Each number is 128 + 24 x the weight over its row's rms, rounded and kept within 0 to 255. Layers, rows and columns count from 0. Numbers have three digits each. The size before them is the row's rms in percent of the matrix's.

# layer 10 MLP up, 1152x224, rms 0.0464, rows 814-935, columns 168-223
092:143097118085143149121082099146115105092099129159094190092130141158109134155094160105128114141121119125116134125162097107119123112120168168147135128100098184116132115138
097:095090160128151126132133110147129122079141124160151101141142132098112147132109137118111097100139108122126121140102107116114113138120116126122166103096127138118077159127
103:150201137145136122139163108150126142151131122138153115146137142125130135121129138123145110126157179104098084124113107142113113118129124141131121121149128139148108151151
109:140143117116111113147152114130081172154086139110089127137129115148148109100066148129082139134106162133144128137136090114167155143107157092135140145114104098162126120174
110:150154074106097076121177103144111107134091083086110133119122105105117165113108123152080153138100122119176124123117119079159121116153115137114160120139098125166142138138
099:124078125125154104134084121088105142178124131121125137110102153128140096120122092140146146128144119120150127145143143118141140171175098147098107094138129165122090056134
108:167139182130133142161152126141092128138103095102154098170100098115103163124122158122143146110129184180120151168177126115109114172095150151116142123151087158126106094120
101:113137077095105134137154149123147161122150120130143163110095093136156120125146112147186129099157164129120144117135159134128137132138143087119097111147117166063117119128
110:112113109129093137099104122152086132113147128138103123153121133117092121104156130078112164131148104100110118119110134134126127138124142159148160103125150143082118111128
100:075154109118117147127128117093073097131163152139127114129131117153099130142112105108124151135164124088165077092137088084141122137086139120135114141138107163111152140097
091:134124110153079120127127149160105102144116104136121136135127145116116091142061144129159129114130165143131111121109092153194147133132168131137103123122174114165080130142
106:159143127121132143150126124134182140114157131113107142133112120087124140099141188152123118158095105151142164124082173141117136131158103156121167109105134164156138168128
103:138168135150098103070139135124122158088106157150101119111139141078132098158145107082104170151117090125100125145128126117152148121074123125145097130135164142104102111134
096:166129161136154132170120122103153093101118100169155077167108118112133149129108128138147119094148162106161188113103146109113128118141137096124188145143070121176159115149
103:140108115101109086138143128135120149120140187139114142154141150111117069142105103145116101112085131102165107136144123122135143124096142111145145121172158140116111108120
100:113154130121157119140159106136115129148086090118124111126111115145114097090136114107126119089136144125159160144165172084123146134126139134123171154073132134130183104114
099:095136106150098135160124091149128143151104118085141141112151125150142176101145155144152112142110127147157095087110108086131130134137110140133091121115169159155120084155
095:146133109130096111136117120114170113179111129095109167174164086114171159160129113107122144168145113149134156191144144172149152127139142126128139082067117091100138125087
097:139135159127111140155112102074119137105134116138155162121136099110140134110082177120140103152089130126141136108157120115137136125139090140107170156088134147091120163108
100:128182071139116153126163132160133140151126172142157118148062125138155141111164121129143102160119144133138142128118133121129090125099141149086122134112129142102110113116
092:197157137104099117116110130140166129154162137127111168151080168143162134133083121135098115112104110187121101126164101119170129132152116112131176131129171136145115137101
102:127151097111067102083139124134149122067113132139121136140104160107114138175130144133133132125164132125088136176125176175126131161105130157114132154152182137130114114117
098:140139151147115170128128133151089122158176139161149154091126137120074125111151164127132164120129105158130113166112133129124099147128118099147154142106118136118165135141
087:154178160118153127117131125106068112096140098118108132129097117120140172120110115192160144112118133130138132099103097145140174124156144165189085159109180120127145142124
100:132107098153113135155125097144131100146112121139148180113174130115095105105110143109176175116153097142112136182098087107172123070122151095135129103137164132140153104146
094:149138109085144117104154118118129120124087114115108143140124118102147157133165148137151154114126070161133128120145117110119127140141153139110174121099162123146134120088
097:089155128109139117132139131153083135149141126141111130128121161130144145126139154108072127130127115094160137179103124162092121155099133152098122168092128147152168091173
091:107112139154098119089128080114112100115180141139126134109132146140122122142168130112090173134103135101079168138136101117097203158149133109151085129109129110126126145105
097:148145140142120130165102085121141121119130130201156114145071141126123124134170124136156090112161124122171129156106064172121146166143139128120145150135111167123107098136
100:126108148159075158138122140137126093111136121121130129117111132157089168123162106119110168094124125139184119156177087088143131127149178126069106137150157126121116149119
098:136160139152169140129094149107140064130137097140117116149160139125178156141134150123178123112145110145137159137128163140146150115133131122109062112123109163105167127151
096:138110134131126125099122125154126110131110114095115150115086139139100146128148106129125114155150104120146176088133093179123118131124167129151149124110124139147104131136
101:118070103117117155117114136130140134134145120104129103147127158114125077124074158114159150128118167107070125175164142140156137129103102119139093142106121156149127119135
094:184119172128062146123107137087113132122101188134116088138142175117105129132120107118111118091092104134114100114135134115154109176112115122120147157125139106140134151084
113:131126115116152168131102105074102084107130140076125143162126112128136099134106163118070140110166140128161087123072102097151158121094103119095099137125121151128137108116
090:154119105127099138129139128116137082131153134082166115153123149151083130146118096147098117104135134120144161162167144107132135115165146153121134146119123148124146123097
096:077128121074136072098108113119146088133110121144126146144096137163106144146179141104100163109152104128128137147152135133082138110172149176125157148151091130157123086153
094:127153123132133170125100110127134118139147121118094129124088133146117135126123114092156110128105171115101116118121109126148096144116133146131109136119171140193154088117
100:120084162117133071145117112135115117142147162107136200134127163160080151165118126146171129107087122140105127129138099125081129126139132105150119123116138115138151138167
099:097151123127129100149126094087146135159082158106100120150142112113151106108113142110125142130177158131141164119128145136154119151111122082160137115105118141159169085129
108:124106159114096148131125146128138114102104165122145158141116098146107119134144079148171183149129136125134115136152138136118126119123135123108162092151100136136114154130
105:107173152109160074103109134112121097139120117125131122144115127140163114134096145143161139148106154097159140121125106149148152129156101107113131109111152133137090134109
091:128152108120157102114117112104179119189107106132148119144145112110088120161130138139133155144164153156165155160170095134103181149096113172127135108120125119173168060189
098:118117130098111123167161118099139166146174133103139099157150145129133115154143120141125117146134173179107121148148105103095110130139117152112113122143105136111129149119
099:133155159125130151140117122138143112087106119148148104163141086138139131090094121136143143159129140120161073101161069101183105157107104130160142119134129157084105130141
099:140151136149101115129124171118145110126133163097116121114083140186148113147102131092192144081078130131140137143154130131093100132126143155130111141188127129149095110145
102:143145135086106096122112148093094139095101132086166104133105097122170115116109128125167174154139132136174202132178123145174135134086118135137109135080152117091127128125
103:154120151124147152171107093128118133112073121140141123150093118128134114181109093174131116104132074129109137110165070147142121157123092102125139146131117135119122153121
100:118136156138123105159154154133127132152077119126109150123138133136131160120120126173111108109121149150141155105105115106167138089111128149128124158115122133139132096137
100:142107086131107151097123126147110089133168180170152152128082143122127132108150155118109123122133164153151100140111147115151101163132154151151075169088119149132118121070
104:139090159157106075124148144129136114114107155133178096141111112135139156135139157101145092121130142132146116149131144151118151126093141142112120126128095122125157109109
101:156122110110130091203141134147140147150097122117156153126118114165066114144111100115139149156171107178181111140102125136132119128101151123054135140137114150121144107134
102:183140103159116172166125118119142075155127131134127143131082109125097155144128097129137111159128139121118103114071162116128100136115132161124099141118139131159106171108
100:120116136118167140109093122136120171138093106123135142151148137091108110115095180129119160120110158102142147140120138171128139150096156121100129118134131144179139126127
100:138169115133144138135083146176151107126137131097145156127168135145090166147092155127132149070121141123178116130138112167148111165151148183123154135178138177144117101166
099:142092147188140118120114133161130092135132119136162121144137102137162075144120126112154118136115180085102096097148113184121133104136156100120133176121150112137120057073
099:122143144161098143143114141101119137105162131149114103141128130179117148110158135123103140095162136132120142103156125162114120148132090115157171135115102154163140170099
102:139129106146160183131181112128142096115139112108122139094146170150145124139141097132134128152116090150135118132155075117151136118119178168176122069141190136128147152138
099:127113113147124106117125181098123149188161147158167118130115107155072147142152139109131126156125123130121081179112117095116190047114153117156183103108119162111127117115
097:091158156147164111083103117127104118128115098163139125127131136105133129143106164107151120119125100156145086113139115123120118120122156150105128116091139156125175112095
097:138120168090133165160108168154135105147159157130101110145152145150128157208155107134158148123093187118106177124124138135115095142150152148127196118097097142173086127150
104:141147123119133094144132108134103128126076149081161087166122098084104143118148115138142129095149154140100090125155092065104118150147113150148146143077132136140161145166
098:088171146130095142133138094154149098158112134118144112167115140089154142124149100153100124113156146137127127117151077105154107129083124104160169134136159154146152158092
103:168106135124167111123057116104144114093147095106114155123145132143148139118140162118152136161086109121143150136052124132118124128089166106110199140098141162125123103136
094:156069123152082112169132155167106110096153081165094139143089127105090083139100142112130121109117126121121135096143105094153148120111125106181112156132120138156162118115
108:142121126125110089149135142096128161145138126087139127144116096131103151119133143096173171125173123116129121105154143122159143106144139140151122140102152130124149161140
100:146139126126125155146122079117132155129087116135109122147108097129122093056137159073108114114122100138124151127101105124135142138133101143115141138152180115130125091138
108:095084145095094116149136127142140109144152124148098114179132089094155124161132138135166120112134145132112128151146149150132156135163121145123112123093152129127103159067
099:156123144163133110138148128136119103096132122124157067119115129158134050108088142147093151083115121137171170134143134139151151126064107127107142136143062132169129131134
089:145153155144111099135119113093137083121123161125109210122069137113129197112141128112131115145095092112145137134099171092107132088106104083146108104159148104153156122113
101:109107159118110118147129096164106121122121154136133140128146126112118083107144157133128171140101155086135134154111081072174134146106102140116114171136139116127105104185
099:158115131165139083133085129100113114125135135137122143135089166172095121165081166126195098130103158142147123123142127165166102118149129124105154127146121128103103103102
102:135136119126150153106107139129108157176164105130171126095100152104165120113092156110123142120151104103133095127161123140122169112111148149162088146131106147166114124110
098:169169149096112095110138159135109120113143142106105115142121168134127114125108151133089124122130123159146132119122138160100121144134152123171117092148151145123139153175
096:162103165098171134132118132150148128115134129135114116092132158137117122139117167106143145082123122138151118103136125124144099142110121159114117151146123154141091125107
101:137125140101174134141063130131146143104100150159146117137081115135176118144153134132170113156112140119125108123112118116130156156116145133123145141157123110164156147107
093:174114085156101182186111126123166106160099107107160112166137156132121129132136090126199157148123094118131124151110142061161170096101107113104171097123091103145117089135
101:082153121092140105069095144141135142115108123175107044179113114147143117104105128125105120129139127171128142117152065132115130144136148118177138108101125129098081129058
097:198169096168144128089072127118123117127093123127095155135102146124124167140126157177144102145113144090166103179159140107144144145106104116135159156076145103171140130101
100:135120138141120127146147100111155092123118120123135122152150137109129112145188122141139096116145159127122146148138153150105126126138137130107092095145131160171101065153
095:182133148123115142103173146164106155125175131107095154104113136146111083095142137110141157092134119091166116110110159139138114158104133151123153155102180124171148090119
103:066127120165121142101107136129103146186138159152091111087075103168103183152136138124170110113097143102127130131131115130131132119164128139100114167115098167133124138162
103:149131125086110129122065128146119104173142087138158122124084113193130141140138170168144153098188143100112145160110125158070141121140111113145090134123125136121144087101
099:122130143143148098132115163107141126140096115115117136119110111120146118157107102128150131127101168144139140115133152132153118176156156127152093118072087108112069131145
100:140140103108080115093116170096150146123115135138119119146118115139139139135121128173098177078145122127160141147120131145122157150095114128131080131112104120110145112117
103:159132120135157134168084133162132123156091154109151131137143149124120145149118139092121139169108095094178110110087118136130128138136126129126077114131142130173153067158
101:115118122137146159148132142106127159100150108104130140163109085109139124173125125158129126139149132134121160138146143147149099127089105134120133103149176136117100153147
103:148170123166099106140151127126120122111162112113159123107133153170132122174158130126108157191134180107105149136157156118199146159138079143114137152094130142119148088095
093:158133088165116111094078096090108150172118096122131157121120098133088138142120081148123162126117140125111170119149161090133155147112118132143102117113128084128132132160
105:136073130143142073165130117102152140141119104120089167108193136122140143113126135102107119155121133112185105106130124126148149153136157177148124139179146132159167116123
103:128132126157164098182146107152105144136167144102157157147091121148116134158147092141101149138159134148150094147097124144151116135102129144137161167135176126126156116124
108:088080115101129120153106135152111143133133169125127104145129104078141094131145168136112108111118133096162125137115087160146112093125120160072140148141109150115130034107
100:170127095117126095139139141122119100145129138122143159126108101127139150148146108099136135115137113190157107156172125103134121131139132117119134114111154123136149078144
103:140116126127137097103153085103152109110105149159132093114160130092105125127093150109111113138084128124103144140100134132117152116165122153149074092122085173131107140126
100:105189118127113159132100172124112166095106118142138121135114199134135178135164126134095173139139175108161109132147101126128125134112120097118150126109140159113109110137
115:141125169105101071121105167100141134122110117136134120129142114138140145135116125171129093131144143148168135112120130112136104156138136114150169142132124154122118079146
095:136140179101129156138156115132115125121108098126102129132139140113124118088137151121143125148170120092106152138163141143111081163123134126155128135158128143120131124115
098:124093142137107170096160160160139159113156155112088198141119113157109156141101100102158119155077127143150094154127146106127139148149158104134108148161124124189148100107
103:118135136160114152148120103135121139130078077107125130134111108126112142148134140117137108083136174119125176126103102070133132139076131115138185142131121127101140115144
103:165105174119158129105102154126124117138124138111104145152113179098142105159166123143100133131139095128112146166143150111122127124107174124097133144112150133134140126145
100:183116133116111130154136107140142110122094105084201173169122120100138099083132122122162133139101170153113108121085133146129111105086128101092169135158141103135130118101
102:152129100147156125182136149141118118127183157128129114154138161173096112085106112131114155100113154137109111159117102159134148141129106124149132173132107153123122127095
093:122127122123142204156118145136138124142143136148137130148143095138179099132122152161112170130151131119155198114099117137129094109150131191112117147116162135164131111147
091:095092127097090153129139134144106086148119139128093141129121137123151124137135119109139118104158151132119075130144155121112161160091105104099085123101127107131140124136
104:120147110143101085092155155153124146119098113091101133129148152144086088114152119165142131130140149134078132084141092097123155125100172110128114129133101101166176149103
090:134097152163122138121126110092100109133094142117136111130083134098130121147131184103159144144155131128150127154152111100083120108124153093152076127163094160141130173129
098:156102157126116140105125141143076128120169119155169142129128161116096108142146115172144092145143136110154120145137160118151086096125149095089098135120166143150145139098
135:101162140126115137101099117108142132159087135153146135148107150110102144166079093103142127107147119158148137133118132108146115127107136150132118110120146109093065154153
096:115122115149140147119138179141136109119077126149093140126131134096124137112140139161135147075145092104165143150107083117158132114117166104137200103137107105129148138100
098:151142174144104133097150126135144159116141091111119156165133151123151105134135124114121077096145129136133127106092109134147142134128119100138110104086149165117115114155
095:148149171130153134114125139133121118108136094106112135130120128166116110171153130135162142162132145142112092126169086136148129170135118107082111119169169110128115157139
100:159122134084138160129126115115155160097150164115130070133109125124155091127089108143131157154109129135139105065086115106149132144099111168135162118123109153135180110130
103:158135111116127149125129126145098110121151127060157140140111120099095155144121153128146159116135113149122103146127130121121161116130175107111133069090155147160159159086
102:164136124153141109114127093137124106125135140171139122173108104139131154132089115137188145156083163106113110109158132111168147140117118150109127146125136153144121124142
099:154139136161099065119180110143112145076151133085135138144160112148107130098152100126168127116128137134110123107160164112148196150134122143105167128132150142116146126092
104:173100128153116138105108104137103115069151065157189144146096137123125128120167072132108104123102162137095137113102128106168099094139123144101148147057146127099119137121
088:108143126160124156148142126150152102118126096151101156111109117153137114116094119144146139084086156153121088152109122142138120142104157119105114128135155080119104100149
102:126136141129121125174119138076107120143155108141119127128124125109137153121120156115113162143137088122118136094179118118127144114087128160125115123141099143114114104097
101:138144145073102147097118114116119134112116136181103139132133143150123121128153132158122145122119123120142128119142159110120138127136120135117143110125146146106127129107
093:127110130165107118109104173123066112135119183126147131100112099095105108092107172144111100164144117138112106131118104136136094119149149145094088158119172114114135095129
096:134134166146139124146137109131110156096111122070130136127120106124124135112127130159126122151145121127099150109118046141120157119114106183128185087086171169125105112138
098:123100196143122134106125141145129140117127128092108140121098140148105138162108112151143157110130154140114165149143104088122122060174201130148111151137103128115095119146
# layer 10 MLP down (transposed), 1152x224, rms 0.0465, rows 814-935, columns 168-223
092:112111153114170090099158126117152084124104107083139135101149089115149144116153140153130158086113117129144113131133155151171132164099088122126162092156135134128113125070
093:124158160201117151133123140150143130114150153091114141128151132146099124134134153158181114114097124108121066123127139118148107141121106129147095099148121125124157167127
101:148090134059140116167125123118119143175124134124174110139128133113143139163126133124118142139111117136163131099117171085100136087127108123130087136102082134130177093109
108:122138119133153128120139143101093129133069160131145148081088129149166097145151120132130165142147146145126105144118158171156107179104153140164081169139178122130112139138
103:145125098159144189189148108083148059105132133084124141152131152118099114111154115095164114100121107103131144143128134127152153160133139149115129154136122120114156170102
105:142113156106111153111157106141123155114121145121143167140115087141113167111185139076111128134170149158154099099114099120164118169108109144139120133172151131101129101139
113:133139150133145124151127135123106121151085129151099116096170101098154106132149115115098119109125166149135136107146136140098157159166117078119138089086101164095084138144
106:135126151146135126164169127121167167155132175064105108131136131123131133132118112154096118150151119122146150152156119153131154088116140159132111121126155106151135105124
105:093163133116110145109149101112095082108091136093101130153141100119084120142113136116155116115150109077084105133137169110074157136151161143105171154134123120114141101160
102:155127112142154110122142150142139146132104161164108132128119097084129147139123171100113122106083128165126098100106087115131107133122124149116156175071100088130127157096
086:121165134095126120135135117135134106101135152114088096128086136085127123154124136138138114172147137088113104119161136154146159187119116128103161118167161162113158161143
110:108095130134099134092143104140157149146139126064072135107098152118102151098121103134119153149113136105132194145121127167130119125115135111129131092131127133122120127116
085:146141128170160085095126115118176129073110107112116106112175125144119134129085157113122091113112106138107125143094097099121150104129120115165101122107157118131132119158
093:114159187140126126161094160110160149134122143162101085117087113096160149114148134142109116158129119133120108104115125163122144137109132134127150138111098081134133095126
103:170161109073134155170162093118108100110109148123173109145112144181116168112106145122130140164124149115073112152118091130115124111117115162129135100120098160142152107137
104:143107167166153141134145115149143106146135089109122154099143115141127119108116118133141134186128134134153095112123125139139144150161112142163112101173095114125125128124
097:138093126121148132117139117134129107107105130187113100116130115118127107131118128071115165093119145104099131114137145125092078135098120135092201137121084068124101120133
096:108134095117191093157160107121101103142140153133096077134123123138130081126133155137120148098119138069124075160134114164119133182096115107136129167149112127145127080134
099:054164114113073099094084120157139131158138069094098132116111178091104139106139090117123162132111106121146134139123152091131097151126156086157122127084103095137125110168
100:161096128100131132094112112143088114134134150132098121140148122151161134129100136118137112159146101120122130140119150132137147142105098141122120128122120134141122103119
090:114096137146117136157106149101130128126151144154120100124120136137129136109149166155114137129132144159156132086116111080156144133131130146149130163128145194139145147124
101:137123079122114196076073116159144147124116157116142098143143146100134115108129142122122173134126134108134160151136126127116101167130150118153149168153136106107114151158
099:143165108109177133098148126125114112106114122111098071120106133129106144088114152143096140170109129120146126153131128150134146107110151169110114138094120131139100157137
090:101114106119101133141121091139094147152158165136132120112166125099152110109137111114121133138090122090127144135162134181125077163084104119120136117137121165131106133125
100:126114097126108156088118177168167151100131115161126107126106136106144157140121138141140114123129093126118133085138105142107140136153147156116132107114088118130117138110
089:110164122158133109178132122171161140086218101143150105155131126134100133103106115133114095117160171115156120145084171153108131097123130119140131148114124125130132126136
092:124110111122150117090154175114108136135124130157129151116185159181134112103118133138130109092121158129143114127115153120119110100152146121124127130119175115089150165113
094:150104117115125168135116125158126143123163147111126145164097115159124134109081134104070133126139119155134101114131138132144094143094118124101134089152123089126123061112
096:122166137122134114123137120128135125153158138128157146118098089126115185129097101139097104084131149117107106140147119114119113131127106120145101121122144115110154135091
102:113114079143142103147144141123122167112145128145160079086127123159133108106127099166121124066098143079131143122125145137096075183139134130134177126139128169153128174126
088:071102112125075155117129137153123171108152155120156166129140166154103150109119107171116123125127151199151094144151124103172123162129149190155145145133145112112135133099
095:125116143155141134168113146099148080135105124139097137129136118095125120138121081177149144135086135096099132129077156150124082163177158138156143114128119131141102141117
108:107128151144103128099195113106137153141132112154119123106137138152066114105155125180156153148139170110163110117154105158080081133167134145102151127088169114130127144132
097:107096112124103141099148156128104156116102145159081161109088131160160121095103128066177158122151174130118113112072087175143095101161095108134105108128093133146127164109
111:159165138131169092167142127144155093166095123141122127085123124111120163129147154167172139119114143103137100166095094109110166125134108174109080125106084132108166141125
093:158123147099131113183124159120104138135084129194062113110127124107137120141159190117139170107114139107131127122113141172140058122100139157145147105108081171122129125116
091:122116141116154120130110136105125109141133076066078105125132101161120129139106128128088130090088110137108134141157100125137118089095097098111106109094147122130193167137
101:138121121121106137132147153149156155113122120135087111107147146117092115130103087088136078134117082061138132154185097148135126136108144130122161116125122132097113117098
098:076155172134123119124133152140117089079153139133159096098139180145100179170117121089177182112124143084101123094132078152104139115126163108131139108152132132117161095076
098:145119129183144160125125126109119123121154142134110153058092133137123179142153127142128143137091119128143130129096084132115138138141177102122145161159123112170120130112
105:142155118120139085124113120126135163170160093150126128135138122120126094177115148144154059201079130132120154139132141135117169103133164108139145133110155111173137132103
108:111137096137131136164136122103116145113161148130109125099117086137125139127099138143080156114135130148127094142099149127101133105149108131083083093107068133141105133092
093:098137138101079131115153138189100129147127117127097130063110118121123150159127108126113117136084115155105126122148127088151093102127104146142091112101117109130126144118
101:120156120142158110148113127118119123136101159160197124122085128134142120110152136123141123124092120121145129138142142134148138141143094155089185095149152062095163150161
097:114136120142119109128140124145139114161148152136110154096100137160126132139101145131090114110148141105117166143113126168042147114128153152199152154160138122097164104149
105:149136142132160152161141120135111124119144161138139132114151163121182121130127141122143126161115125144157104133122078137106135094109133133114140129101175105140117137184
103:120116117111133133133128124103137152120107098148124133121139110116132130132115104114106179113074153087132115182105153127137081103100114114172106121163106099081130114099
106:154170140145113134133136084163120119117110159121127080140098123102114126105095170108155089087077136178154149097142118138134128155122112180079125114091101084134101129140
100:124152132126135160136128119123094144123118149112119081120145134106099122104144179130139122133111106146160143107178086126140140128130100156114189166105158136147109151127
101:139160165162161117174082078116106187139103115158127114138123087140150133106119150134089155092136112108079131137145111102122120114167137136149117130162109139132124126128
097:141156106134125149143141167141146157136112132160139116134140171153110121114111102125143182104116123169142133140170098149114178115088133116151125172138136100115130144112
103:100085123093140089138133142104099126126140182172137146135128141085131116114159130160087146148082127128092150117180119114145138154136140089149094154120191147114147160120
093:159151153092127128105121160127116131163119077146133113129122134086140137143131124106127134123130161115133181111073108098122127119107102119102098098119140132097096174148
099:149133131125103140115127121076128128165099114104139120131093088187120116089115120115114108125155071156133091131128096145090148105112109143084146125146123101130139172094
098:094124156121143125136142140095146119127089101145137111088099118113098085136157146129171097115153155162106135125132139081093130118109100121133162084123115133097180146132
096:130114133157142111152162104102101148139135199114140148136159098103145140100112191118105162063128114109114109153131130130149105106134078159125144137127128139135111147169
105:102135137161093118108140098130157089131109152141144159082155113133122142114124122142173145115175155138183140121147133111102172123119104099088122135090107137131111139165
107:142142132168146118162145113173123128134182140152114128137157172131102095118086112154105102093167127107119137123129132118121155141109125120154174144105127098142150124154
100:135128104117084100132153153087086085043118136117152113158146150111138110135138160130133112125202131117151177087142101129095130159119144156098116132163089132120148145118
091:125130160144148176148128094154151114116191128111120130125138127102157160117117132118128167103121116116125161118173128127121121121159148110117147130123120161179132103101
091:139138136105137047123127111099133061177104111175157179112099137138131111105133145143166144092138088121129099121142138153142143103134099119156105091145153100151145111118
111:104107069144111152134123090118143162092121143173127081135106113169145090161113125169107079138141141176101106102115139135145153124084095104129086116137116149155137149180
095:108123156156153149098151182135087114096142145141150155123143161147150075123120145138148143165158096135145101122108151121134118123111164145178183098090126157126158164126
103:146124116127095152094110140182142124104081164132136122095098126131103163152136130126131161120138152106156118142175133083157123154149132151154046126155163114120136102167
098:124168132114157108114129111091111163142116157098142107104144130130135131121152116150125142132180140134119122158100146145112109154150135155080140102184139102107117153135
106:105089125087120090131099079130128153132116116115114113124151134148123165089127115093134152127127181134137147109141141125131124078139160137108134117122161112116125138101
100:168099124142102125095109158157081121113144168138155101131153117142128168106140090114133142128128130124129152115146058123091165093117124087149135140159132094149154143118
115:193159115110121108146164118101114164132093103112130156174125129131129147103151128089120134103136103093112130080157080095125135159077093123122113114144188147145124080159
101:129130144124159173103064173131154110160131085113092152139142068170126120128120164119088156123147117128167096137163121158159154155129101102138140143115112117113141164070
092:125150127203129122112096109154112088116171103138126079167137124121119156147094119132150140084112174139109094128092104137128117149093120141168136123130126157138125116164
099:153124127138136118103158129109150153129118106112126140118120125154111116147135122134097109137120118147114152143112148131145114097122130139117159143103145101134174160130
096:155089132146110079131094121140147125119125128105156114144120132162169148117109105112126098127196166155132132093121146082096142149106087138130126125146114132120140120106
105:125124131111089090090122138130149134096144105086136146104116127098097124156201145169148125162094152037118109160149129101147138120167109126113126120171148135156132145148
096:143114107137135120115158182182134118116145176150108149112139102144108118101087108138158134115118111122093140164148132115150104131089167168133177096109130142158121164120
100:128172131123132135142118146096137122111151124096105118143131105140141124112143123139134089145123104130097148110152105093138147155132113116130098111125142135116130127112
099:137129143135164158151116139127118105133099114104109129146141160103136168142129133116115137137155103162099110127105105076122152152124120156142108123111148155140136144124
100:127133103122154122128113111118094121150155148114102121108092122113128124128139147154101119095137142122117163119133115191157091150131145101122109127147112173127120136164
109:091145117118118109147126089094174071087133122169157152153145094118120143119171148150109077135125148159094101095144179148097122147157133160119160132153137149117169095127
100:120190127121111140131134117144098102109143151086161113180106136124113169124149133111141170155138123083137085095171085143156098104160079147093115121104116140145137131112
087:147173120156162144117146102139149117151108112160131164169207077108132118141124147106141154095134161117117130120112066115117095155162142161080137141122134112191136097122
099:109170127093131145147086127102122121134111159166096154135157139091131145134096123142142152155109149169137097130140108122157132125111123117113147130132086148120094108089
102:147130122126165123134150128154154116074152114159126125132145139149115096085115103165123112153114123134101102146108140132150140094105099168154109126131160181097103140129
097:110104126114137157132136177153131139142127153101159122146170120116105100126135163113057123124119122142082139071137109088124104110122117120141156109089111106149109111189
099:156119088117139151121120090121131103105127127104148083133126121103121092144131104117112136136154105081121113144133134157135151120100157104171108143134142104157152126145
093:134129148129113085115086149158151142155140144134149139105150107098135127143127120175148124129142095141115087131099094068102114089122119112090093112105121098174084134151
098:087128140147156136116146120091116184086145116136116162089130126127075126152134111120124126088101095104137129169163126108082143110097150081172137151151143144175131179118
101:134172140163145150091132122117143115141120135054103152081115133092136142105108081156134117166105164131097134139108130111134115113101176131115118155149117132116169135131
094:104120146155119092122097125115140135121130143100124132094151180145147106137153175103145124119131150147123135136115123149127144133087125131134135127095143122126119149143
094:081145103111160099148168175162155127108169087102116153141144118152124139121115168135125111159167132154139097129150104133169132134146171120168157130139145133144114118101
107:127124106152135147136129100150121154126132137131105081128136128131120132159137129095125125144118158100103125124129128159117106132168138132120108105127174148113185127092
107:133120103165150113111126101119118124147138151177158102133157114145126098147109128144139149123122160120142131133133161091145131202157172087128147102168152116153122159129
099:110089111170108090125152097131166158121130129114116115143121132132140129130140155100135138150089143107087118169167180100131109115112117117127162119077126112115158185166
090:129118162120088107129140155124138145086120051132090128098153124151133130140109127114128148173110182116134151133100095137180113189137158160079152124146079139144122138126
103:128159087116083168118151106100136129113140132110135084101125144143123157136127117130132111139109182158114093115133155120126138136144143143146149173133150105121134150093
104:161087115137121118154135100128141084127150133077089097126124114094099088119122128113134147105108131124108148131128173171116169118144126161121123122087125097151095130161
137:107132171124110085109103105121163135144097124107152116130163133114139127105120126164155114102171145115160116104173095114115094121133080163147136140135104144132172073121
098:125107087112205149103106132110143177158136168148098166173141061106116146133129144116112103145164154107106161151111168166145133115155131122134112123117117118141101115132
100:129132126106130097168152131141107130167117085146087120154127132138103088108129124173123133124144157088116162162091135105100120103179115118124136116094130168109138148112
104:111159140117120138094156157082132127153157143158109142143152121146114149138146144122132140154092135139171119137108129159153179144136135129135141137092127124145108102167
106:137144118119095138164182136163167097084117148099147125153146122115116097132087149187203096089172142094142150131146129136161119143153152086155178103117126106144145147099
089:106130156140162175063146110162125175157113142113108165127174134137108124126112102099129116115166119088143127102149122058132128153119156069107142111093095127128073160112
111:122138125124111091158112126116100134106145117090123157138119091137127157123104140142138096097117097108109088128097118121189083120140121108135132157107083118114103152078
097:101098148091116184125178085171110088157090113131127121112080119149122113175132164154132129119111147076129092134109132152125146142113111123137103112091109072121083112124
090:149140151122164153105108124156164149119157134085164132140171111134128131107158135155093137120102111141136166113121111113151133121144127138158169158205128148129138126104
104:148128133191114151113105135132121174131185107135150135116115141177124126176121110133109131115088095132185106111123171128133155148122130143126108070143156152155109142108
095:149110132106076139138046138132127117131118165118099114094152114142161133120135114176138125140138129162093129075080101156107147128109109122109156116094148072124123139124
104:116148103125125124155163169126113100118114123097091118144126152139171120069130141160118111130151107173143154118116106121112134109154142146142129128140077118108161150142
141:093153115135101125066123110139110160172138129177138139122104141143105143134107089116118120114163134151139122103106087115124135115120110167103130109145139078125109145130
097:131118167148110130140131115176129111080113140136113123118174146176116156126154133117108124152124111103125113140106103114108145080145145132160123058138131126122110089148
100:079129126134103150124104129131126155088113118130158140090149100176137139109144136106132141107095134161148111126128114112141130138075118170145062119165137119085109113114
096:111096111164150134108117122151078192125165128119133159157123160111127130099120128125132127148137109145123092144117086103132152129090178168153151109140114123149102074127
103:138116151163121118145084141157126125118102155120130114082127137139141137151125090134129134081159120129114139148155126108157134097122140121122116104120121097160140117122
084:129159104135131136083155119147108096120116116106117120098090117141143160127136141115108145137125123135121125162144111152096117109132101142091219102133120118135134150112
102:137119092130155121130152136126154131141104109077151103123130098136165145133120115100143137163095119088093097111148178160134119139109119089130152127121097145154143138093
102:157163100116161129144132161122134161154093152103129140141125113144155128137125108117114178133158093150156131083090143181150133148104118171179140113136116116106097084142
104:125141127135122152145092141150172126089125107124101146152118148132135133143147148090154113131145172133116153151105140174153153143120115165139161146113131153108134124134
087:129134126120141115092124109120117135127120166121137120150148111117141142136139095083141131148147065083142159122139135088129115128144115168159137133099110190114177115120
103:103145078149135144109142118123146094109168102152135149131163118147163138130135147133121138100159114144137087174115145125131125176144140167135107114146081175163140126100
104:124130161135166082148168097144138130152167115134126082141140144125152160143158137121081114130145151142090174107121112130097131113152129141171126127148143132131144145114
097:122085157154110140117118096192129147062139130135126106150134184171112154151164082123177123125125147103102145147139140150156119120126126099150115084122098128126157145095
096:126102123137096102125088121130128155133111125170098121109145148137104087135130113107108119083104143154186121126134156119117122116119148087108082140137110124128111103142
093:117117098152129116111153120123187097102099155095132125144126125089154123102095119102121142118146099089141111126093135169134137131146115138107098148120104102130167123127